Each number is 500 + 25 x the weight over its row's rms, rounded and kept within 0 to 999. Layers, rows and columns count from 0. Numbers have three digits each. The size before them is the row's rms in percent of the matrix's.

# gate: layer 5 MLP gate, 512x192, rms 0.152, rows 95-105, columns 0-191
# up: layer 5 MLP up, 512x192, rms 0.148, rows 95-105, columns 0-191
# down: layer 5 MLP down (transposed), 512x192, rms 0.144, rows 95-105, columns 0-191
gate95 098:504497505457508447472528533486521512503496520495504533557509519444500523520504513516506492506488504458521526472508501463514514540479465502538502502497491477481539502504456519553497496527566505513491516506544457457507501511517541479514481496515498518505494507508475505484484512490533493491508534458513487487495514529538518476512551472511513491456480508533530522534470472486501542516449487473507514458548462532526526484510508481531490499522509501493485497493517536481434477495539523502483463507452482516458535495509484509506491525530476503529489523482456473543472517502467443492
up95 099:529493523489514521499485499492502504490496502494476483508532518491489537437510515472459478497542511507472491538484494532502528486561498500489545489529498511486517495474478478500551490508482475477524458465532517489497521553552488527536522462481450550538527518484483489494503458503497504497510517491487486543488491461531526482462494550442478515511493445500484466531464502468512458486509487446483508511503486528482487490494507528546513508503526504493483520500500515443497484487505519542488520468543552530486517525475474501500484502455470506490491466485538484520502482485495553526
down95 096:516477470494500479459492503488492468492466489468463489479505479520487493479500523466478524498458554505473489527499520515493484481529486491469523515516528522480489516504485472560550487441481510493516522505488478505518519541473432484528506487471516498508503496497473505516507500477522493446530519524468494537494504499479534501529473478512485501472513458499515509505483527485507510494560485429518446482444480500500495503471523519495483519505490477538523532528483490544528559533484505534479524461550535499524463526492527502547510493502454514511517484482464476485502500478503551514
gate96 102:493495518486540505500509536519478529488522480514498514528480478492512483490493493503447517488511461531498507494537481516517472512514505478486576468489487516515562502496511553476503505457493487449543456481516506502507518505513488533497532504487488504517518506483526535468512496471508525505535456454493542521494507503504546457512485491500439497476541489500502435532544480476503531526479486526512519558520488512526507483536498532489508523489495404483467540474547473519479494497530511494546494508509509472517496491516524461517493476505472487484522509500508499495470504464508514528
up96 105:505483481496474482489501541451540477491524497492485516486494511506519449456455510527482528487485451534491523498503495486505515511498494555509501451493478496477499486491512483492499511490476541543486540525507504526506540499458554537528551504470541516503503448479530478454436513465479501463504467477488516473480524510527518540506461451538522494524527530471500499512466464511505477520475507497502517531467523496502514555506513505479447535503482501486502529478484508472507489471507471507509486479504445509496471508445510513475524526482469475506492507463490519513498481538464507472
down96 104:561502507495481529530526493514522500511452483493499490500474505457529482450490498503468533517508512523491518509494489526485442532475502540525490421523510494540502478486455491493554486452512499524528502482516522503476507475498481496497499544487492507530491487480498477513498500492491508492481517494517495490484478484554565489554510460480480505554483511526510483511478494496520495519451492507512485504512538484517558503513521533496446500496499456519464449491519463504528469500476503541502465495537492499467431510516505529488487508486471475498523459498455540509480527486489498469
gate97 096:530509536505456515505507481511510492491462522495529500523531527506494468517502483497515525487479508495445480482476485500513497499532530475508504451526520474521524509459495503487515498479491544446488501513510484506487522456481484490512515495484473495458443472517508539482498539520483486543510492469486507549491515496459450478468476489515506528462537492498513514480498538552471442448503548535474488500470487463521511460491479456499529504488478539520501488500495503540542513469491520465490465486450521538505501474505528483501506543505499493529526520470478523563451499499513520528
up97 097:535476471486489475492485511494467495447510504539476504458492529467484487515491444486467490510486498519510476513494476526460479516508479535510492479511524492548491527545528493479472475472479523510527462508503510465480502496510504521480520468487517528464499518500490513502485450513532477483481494531488514496520477490452462507472535547472543529537481496497524490489480465499523481511525512484456549483470533512523507530491481513552544516485512500530493511511476539487493537564537487470461453444519469480509517506520485539546510484477474491528509517498518521477546478475472496533
down97 102:483507501541514484498553491517492478508495477522505495512517486460488486492454545507520473515500508519485511535523517495444459467485481516504514543512476538513461498531524507495469502508516464548496512496491540445543522497509543500483492515484479514530521501507517499522545477502480520534527521503577500501501477517511530491487510468485535491500503466472492536518486458557499530495476484486491493510496471502496548562462438486510523485545507470531463513487507526549504499526443468493463520498477512479496485506491559521459493506511510533475451489486477499512493508495476487512
gate98 100:501527480510502492472474514493479496480532459480536516505475458495539516522469495487560488543548491549501469498502496490484554504498503531515446537467498513451524489473517535526560484472521486493514536495508462527483495494475469500534486479533515489516478489509476494516492528491486492554501519466478487551533512448507515473515522449529480552541508520502460541530512522539509501517526488513468517500520534467480532503506499489534491485478499531489467520514495520505503509483473525524494491481542482479526525471489485498511537532469462536466485513522515475529502547523504509512
up98 105:481439442491481500500545509534502500486489499488500482506451507499576525522494451474497541491481458495513545499514483479478478507525497520508526504544514535490519492524533514501510557523478519479447526498494483476460499505518491537518554496531508529504584495492531479442478489521547488491518476476508501443529531517483500534451484507522504504438504475490533477489529490508537511477524527491503521487483519472499484501504479471462507490497499477526535519499504498483526470517502511522514512534509518516492506463532519515495474501538484478489474511518478494471483475480464506491
down98 099:461463505472493480492491485505468507536447510504503496502464477510507455506544478483486496540538495479514504502511513494520491485432486494538481530495550541504487477529517536539456497546537467483515515522490513495471516487463478467454518505511489498501523497501501507529525500530462489481511494468550500496491494483501487526471501507559508507480556509493500487516498517501505499477537539493493488491476507492487487508549501487467510544498503494493477525473489543531526464447515523483491531489512521485513445493511462473543500529550479458483534532477465545446505523539499479482
gate99 101:466502494513524448537508495500506484482513444508512558511496537479496538507544527498530478519496461508510511495513519485510506497526531528489507475478471491491517477461498482505491542470485511508482514466495491507463543475510460524527483448530477486517492480510510513547485488511470503584486502464519519531479472512477502487479501492502527501454500510489525508487512512524486464512509486482528474495484551553523472475550520480516531486526492517460522449513513480442516526508520509523511549500497531491509498467534517549531511506507531478527516504448464546543523498498468494506
up99 101:525518500530479536544473479508505482466495498469482521531444496497463491503513469482521470515526541494513511535504507480484506499542538462523472485487509484518515487495488433479491526514486510476508487506482512492534515452522514534490498482481504490496494499498481531439508503528503452546499492499540515533485474502517539523492478479514492467420507495530497475462512548512491522524511464478473520516511489500540533506500544486526493466487490517475526516483486468496534524517526467498442515501508451466448514523485512513463533480455535455517523533486517527547516499518503500515
down99 103:475496513511499428539512520497484503500491496484486525490479479471463563509534516521508534511485473534523515524476484458473521438483508448544499532515488484455473512478519501450517496547477500488529573481495477446502472523501449504516495475501485491487490504491497470484519459493478486505520501505503518497492482461491536493527504513532459465525467523488509446467487497467501479482499531500511469540484489503514428446516504528494483504473501508494460508514481523493490483503470523502485513514494525481505525531534512524529505529462491530491498479522493536530490452488473499472
gate100 100:493507501483546483485458487459512500492492535539505529470468478487488489472489503478463507473502468526465485523508497484530490470486486488516514561515539540495471470509455490514504510482515472497506504503447513539510530517462494530501490498506516485474511464512468514505540522503525457499531481504497491514490545514476443481465494528519461545509525490521546472476550472457509475468527529499502523504518492488514520493509511504493490498459488467560520501472560531516505475488512459454502522499554517536457500468489532505509501483482504492561479510542495527498480464503539511489
up100 096:470525510474496480468419523521511511476476489485502476512502521509494447491489522483531530465483508544536517455483543498529519544532472545502468527518489533520529494520499517521512500511451491529445518481500483518500502503472481472505508454452489515516521463491499497524478535500472541500476493476519507529475527522525507510521473507491492504479488479462465528518458550496486475487467519539496507500492480480502478544470500486489510531479498513515520543534513474502500519464497559492500486502494509497515494521504527477506503604468498482553515499458525518475476500505503505504
down100 101:486508455477484522464475516470501496485458488513512517468462535469493518516483542472512537469532487537543517497514524482551498489498499513479538508530509481441498523449452478507458466496491475510463545524509493530460471506514492480490516473495492495511463512493505527514477497538511541500503528479514506510466475496516530548472539500468483435499498449494515539483501492508505460494525542531521511505507492483511501489514490506515564494432506482486492499516490494499486505524485476474497508495482553515502465534497451497478514507493509475513551543527501476501471513448477496471
gate101 098:484490510498538530505542507466467514479481489515487445489555457511476538489539449536515509466499493524525527473517485529527444484470490521494552522511522496516467492523479512516547455503539498490506514535528492526509487548461454493482489498504497528505477480491468527480478478501533498475498532493460526520492494516474504498552492527531512509522494476510510528477504482525467509508529500494515460482453533501499477486504494501527553490529480487491483509478486498558497554461483492520475463500490504522487495532505543508525528440487510528510472464547499478541503491505528497521
up101 099:520497519529469512514458490526513501512507484478488488505482499539503528512521524499475483502485554558504449494531489502502515503499534504510478545482489474514447455500538511491515521517519474497465494460511494523528471505491514494500509530519496509505504512473496484516533482522535582499503499536474519528515528474524456532511548530493554420476520475499504510532484488464492502501510509465444470510507479467506523552458530560510557497516513475506548492533506516526526505493485510508500531495507477496527468496495506471489479533467482482483529515463484487511491466498465520521
down101 107:503530543511463501520487543583516531502482474488519467477490537528520510478493535498517493560480479511463440496500499498491516479524520531542504497495486466504524493456518468502490505486465499537501517488475538483482470470493534466543520529508496511524530528482518551507471445556532498475488520462505507512462491466501490509487536481516510528450512504518519518518500504553492506479503522546532509510517502511470537449492493536473501449456500495489523514476503498479521478510525523516493461485519467512490486499517471495512494507531510475510551508490504523463525464503464482508
gate102 096:522533487471454488511511525488498486465514500442492533527466494535468533545491466490469512499477505503486482500494520449522491494524519491504483506450499480477489466468499485481493563488502483485508489497501490527495492536467513488469482448502531494535530472540442520533509481474498437503473522515500479495459504488498518490502483503560544513496514481512496479499527517472535507480501509465506481492479541502489535531470459517506484467543518463522518428497516544477546502522547475524500482517482496486528467514504496551519463493488469539480472505492491515475472534499493511485
up102 093:509502529488502512508495494454476475514459492490496460518499509485524502482479474506505523486493487500483486493566548538526508487532491474538479485468490495489518483500498510468517499535511462521461483457463514490516498507495451503506485513513516510526496485508470513538536500476549507495509490480504468539487521528520494520484509483502484497505488559514515491492487481518491534437522513506510469475460500549479521544472494487493484498452497509465500442489542495549561505479489499546475477473541516481514473444448501459513550497489542506490522480507491571506530494522530472515
down102 093:513513519501488557528497460472491494494476475538484447474452487471514521505501482444511473509512501510492518474494489517502513528498510508498468495488514494467501489550514473526497500498501473525481461482515532516447540475533553492439511520500517505516532506495561497490433538472528497511523518505503521502555531481503516518492501528472512499507431503505537493501545520448509507505522511508504497494495509517499477538460511478451493492475511519505474452501507515528500511487515503500467430476529473490526484507493527504461492478528472528537469505478514475493508457479450527496
gate103 090:507538456468495518515492559526502450529546477494517545491506536500516489463497510524454483494466525506485440522492482482489467501501508509509524524493527521536521531495514509500498477500503519502489494525495494484508541499489497502503495479484502487501510497520495510484540474469488473473509500490473503498507485491513441486541475466482491519519559497485492512487504487461506457511473532466533506493509496495558491527503511535501504477469458451466487495540559491523517461473497464483496458446551475488464455495514471488526502487525464499547473485505546476539467462479526496463
up103 096:522494490463480467454509532472512495500521503506500519542479490473484529465503504488526559529535455502496502489501473551490479494464497501515518468535494494487515505489476506457440476491470503521480520479443516503533521500508485499488521483493539491495509531479557534501494486498555540480530514505491480458469495471499456498482491513513469506479511511499506495502544438464496476494549538488495531533500506507503495477486484495512488432467535503489467516492510484488482452491518513519481483517466503504479494541476430504500475571498525505497461512490507518451492490499520505454
down103 089:484527537497491500514496526522483485487509438434441547488541491489523497480565504518523498475523531518503502472531492512489489500501533533570478537491479561436481506493490481478515517531495506466479457515500492517491517525500531520523537487513493518499470460523491514489496483510442514527522517481515522525511445488505501560546483516453514503504497490506500506482469533499497460489538465483514496528479531484463432458510475483492496472486479476497473489473506522484509528511487494493487499525508497475485528536509477494467514525490495489536506492490481506464487483524530474497
gate104 099:492472507524475482516514509482561503481490501506498480503467510519474454486520537525547535554539528495551522479523548477470526487542499488472517475516478533483470533535462551530531484487516501515486503486500509496531451469498457489522556510501511526535522499495495521514492467501472541497476486511522513475502513518497510496503479499480500512502545481471488494522443496520500486444515504514493489537442498488498498513483473510489462516467522530454472485511496493509530491525481495459517497488547495582511505495478463471491483501516488472492503496478531513473518446459506528507
up104 101:531529497458480550511480529461524497503466499513509486498507443540534520482511506507522518511500545514577516469462535545515475508465491504502517460511495501497458492535517514476481459478537530492519484491519471503511464516461472524486534470477486480512493533515555481492510452486512522507495522489506469488489491484513478455470463506485494529452510510515525523534525512474513521493530514509512496469516551514533475528522561498505436493513520531479441529488483493514513495471517485498487453501527519483509489519547486509486504515508521497462500487461515514475467533485482517493
down104 105:494476512513495481513433530430503501568538514522516468479547531497492535496550533461474492512501494483533502474458493502513495514513472468493535522522493476465452507499478485538497471490514544505481484533452474530493482500508527501483511510473510491496503549490463465504515488469489508513468495516555518518476523462519468481504512517471507531489492491517510524503509500495509514503520524514499483465479479490541487555517490482495517495521517465461506512531491476504566506494464512544555482507463528508507500463469502508485503493508466472514472467446492481547470510473480489481
gate105 119:487464514533498464504500473551502459548502506464480481495493514540494438509492506467503531514480453519515520528524492484496482486488494495508517508488487556517459494479523484470498510512560520464503493499557460497526462493465501517510510486481497509520461513511479504491484482503538502512499511503485491459495492547523501445520519476491503485529495529511485504496464527503491500456526443486532478485473482523522473495553452484495489518514461530476487500468489524476463477491496504525476480412472484480520500511495470527503479511466521532520503481457545494517454469480538505486
up105 106:505509548478526512498493482505476449497468513538520464507535477493507500505464512505530507536515477499476480498494490520499524518523486517512469497505511491480499448519459520505534450506531478455498529468530498497474518467496495471476529555471495479481452517508479520489490544486514483530514491506497535479508540487468462501509517508479529549461512533508461501540490511480500502471496476485497468463526531494494545510508520519546497519469471496514503481514502515498459498487488563532566489476493479459498498497492567462520495504497457494456457460461523459489523494462500526500
down105 104:546505509510494513499476561478503504520455468505502513450529469541486479496535487479497504495526487534496541507500466500505506461500498504505511492479500534481495477476542513494498534485490499517539514496516459486451479500526484511503494510491465496498476495488454549524514494473479506496497508471518477515469503487484492491496507510509497489486477450495493505485521499533548507496559500436484470453495482510556551505503514547472498525496509505515473518522485481510475549507485518522461486439505485493519519570519469476560485525483493483509529516504489537453441559484522479498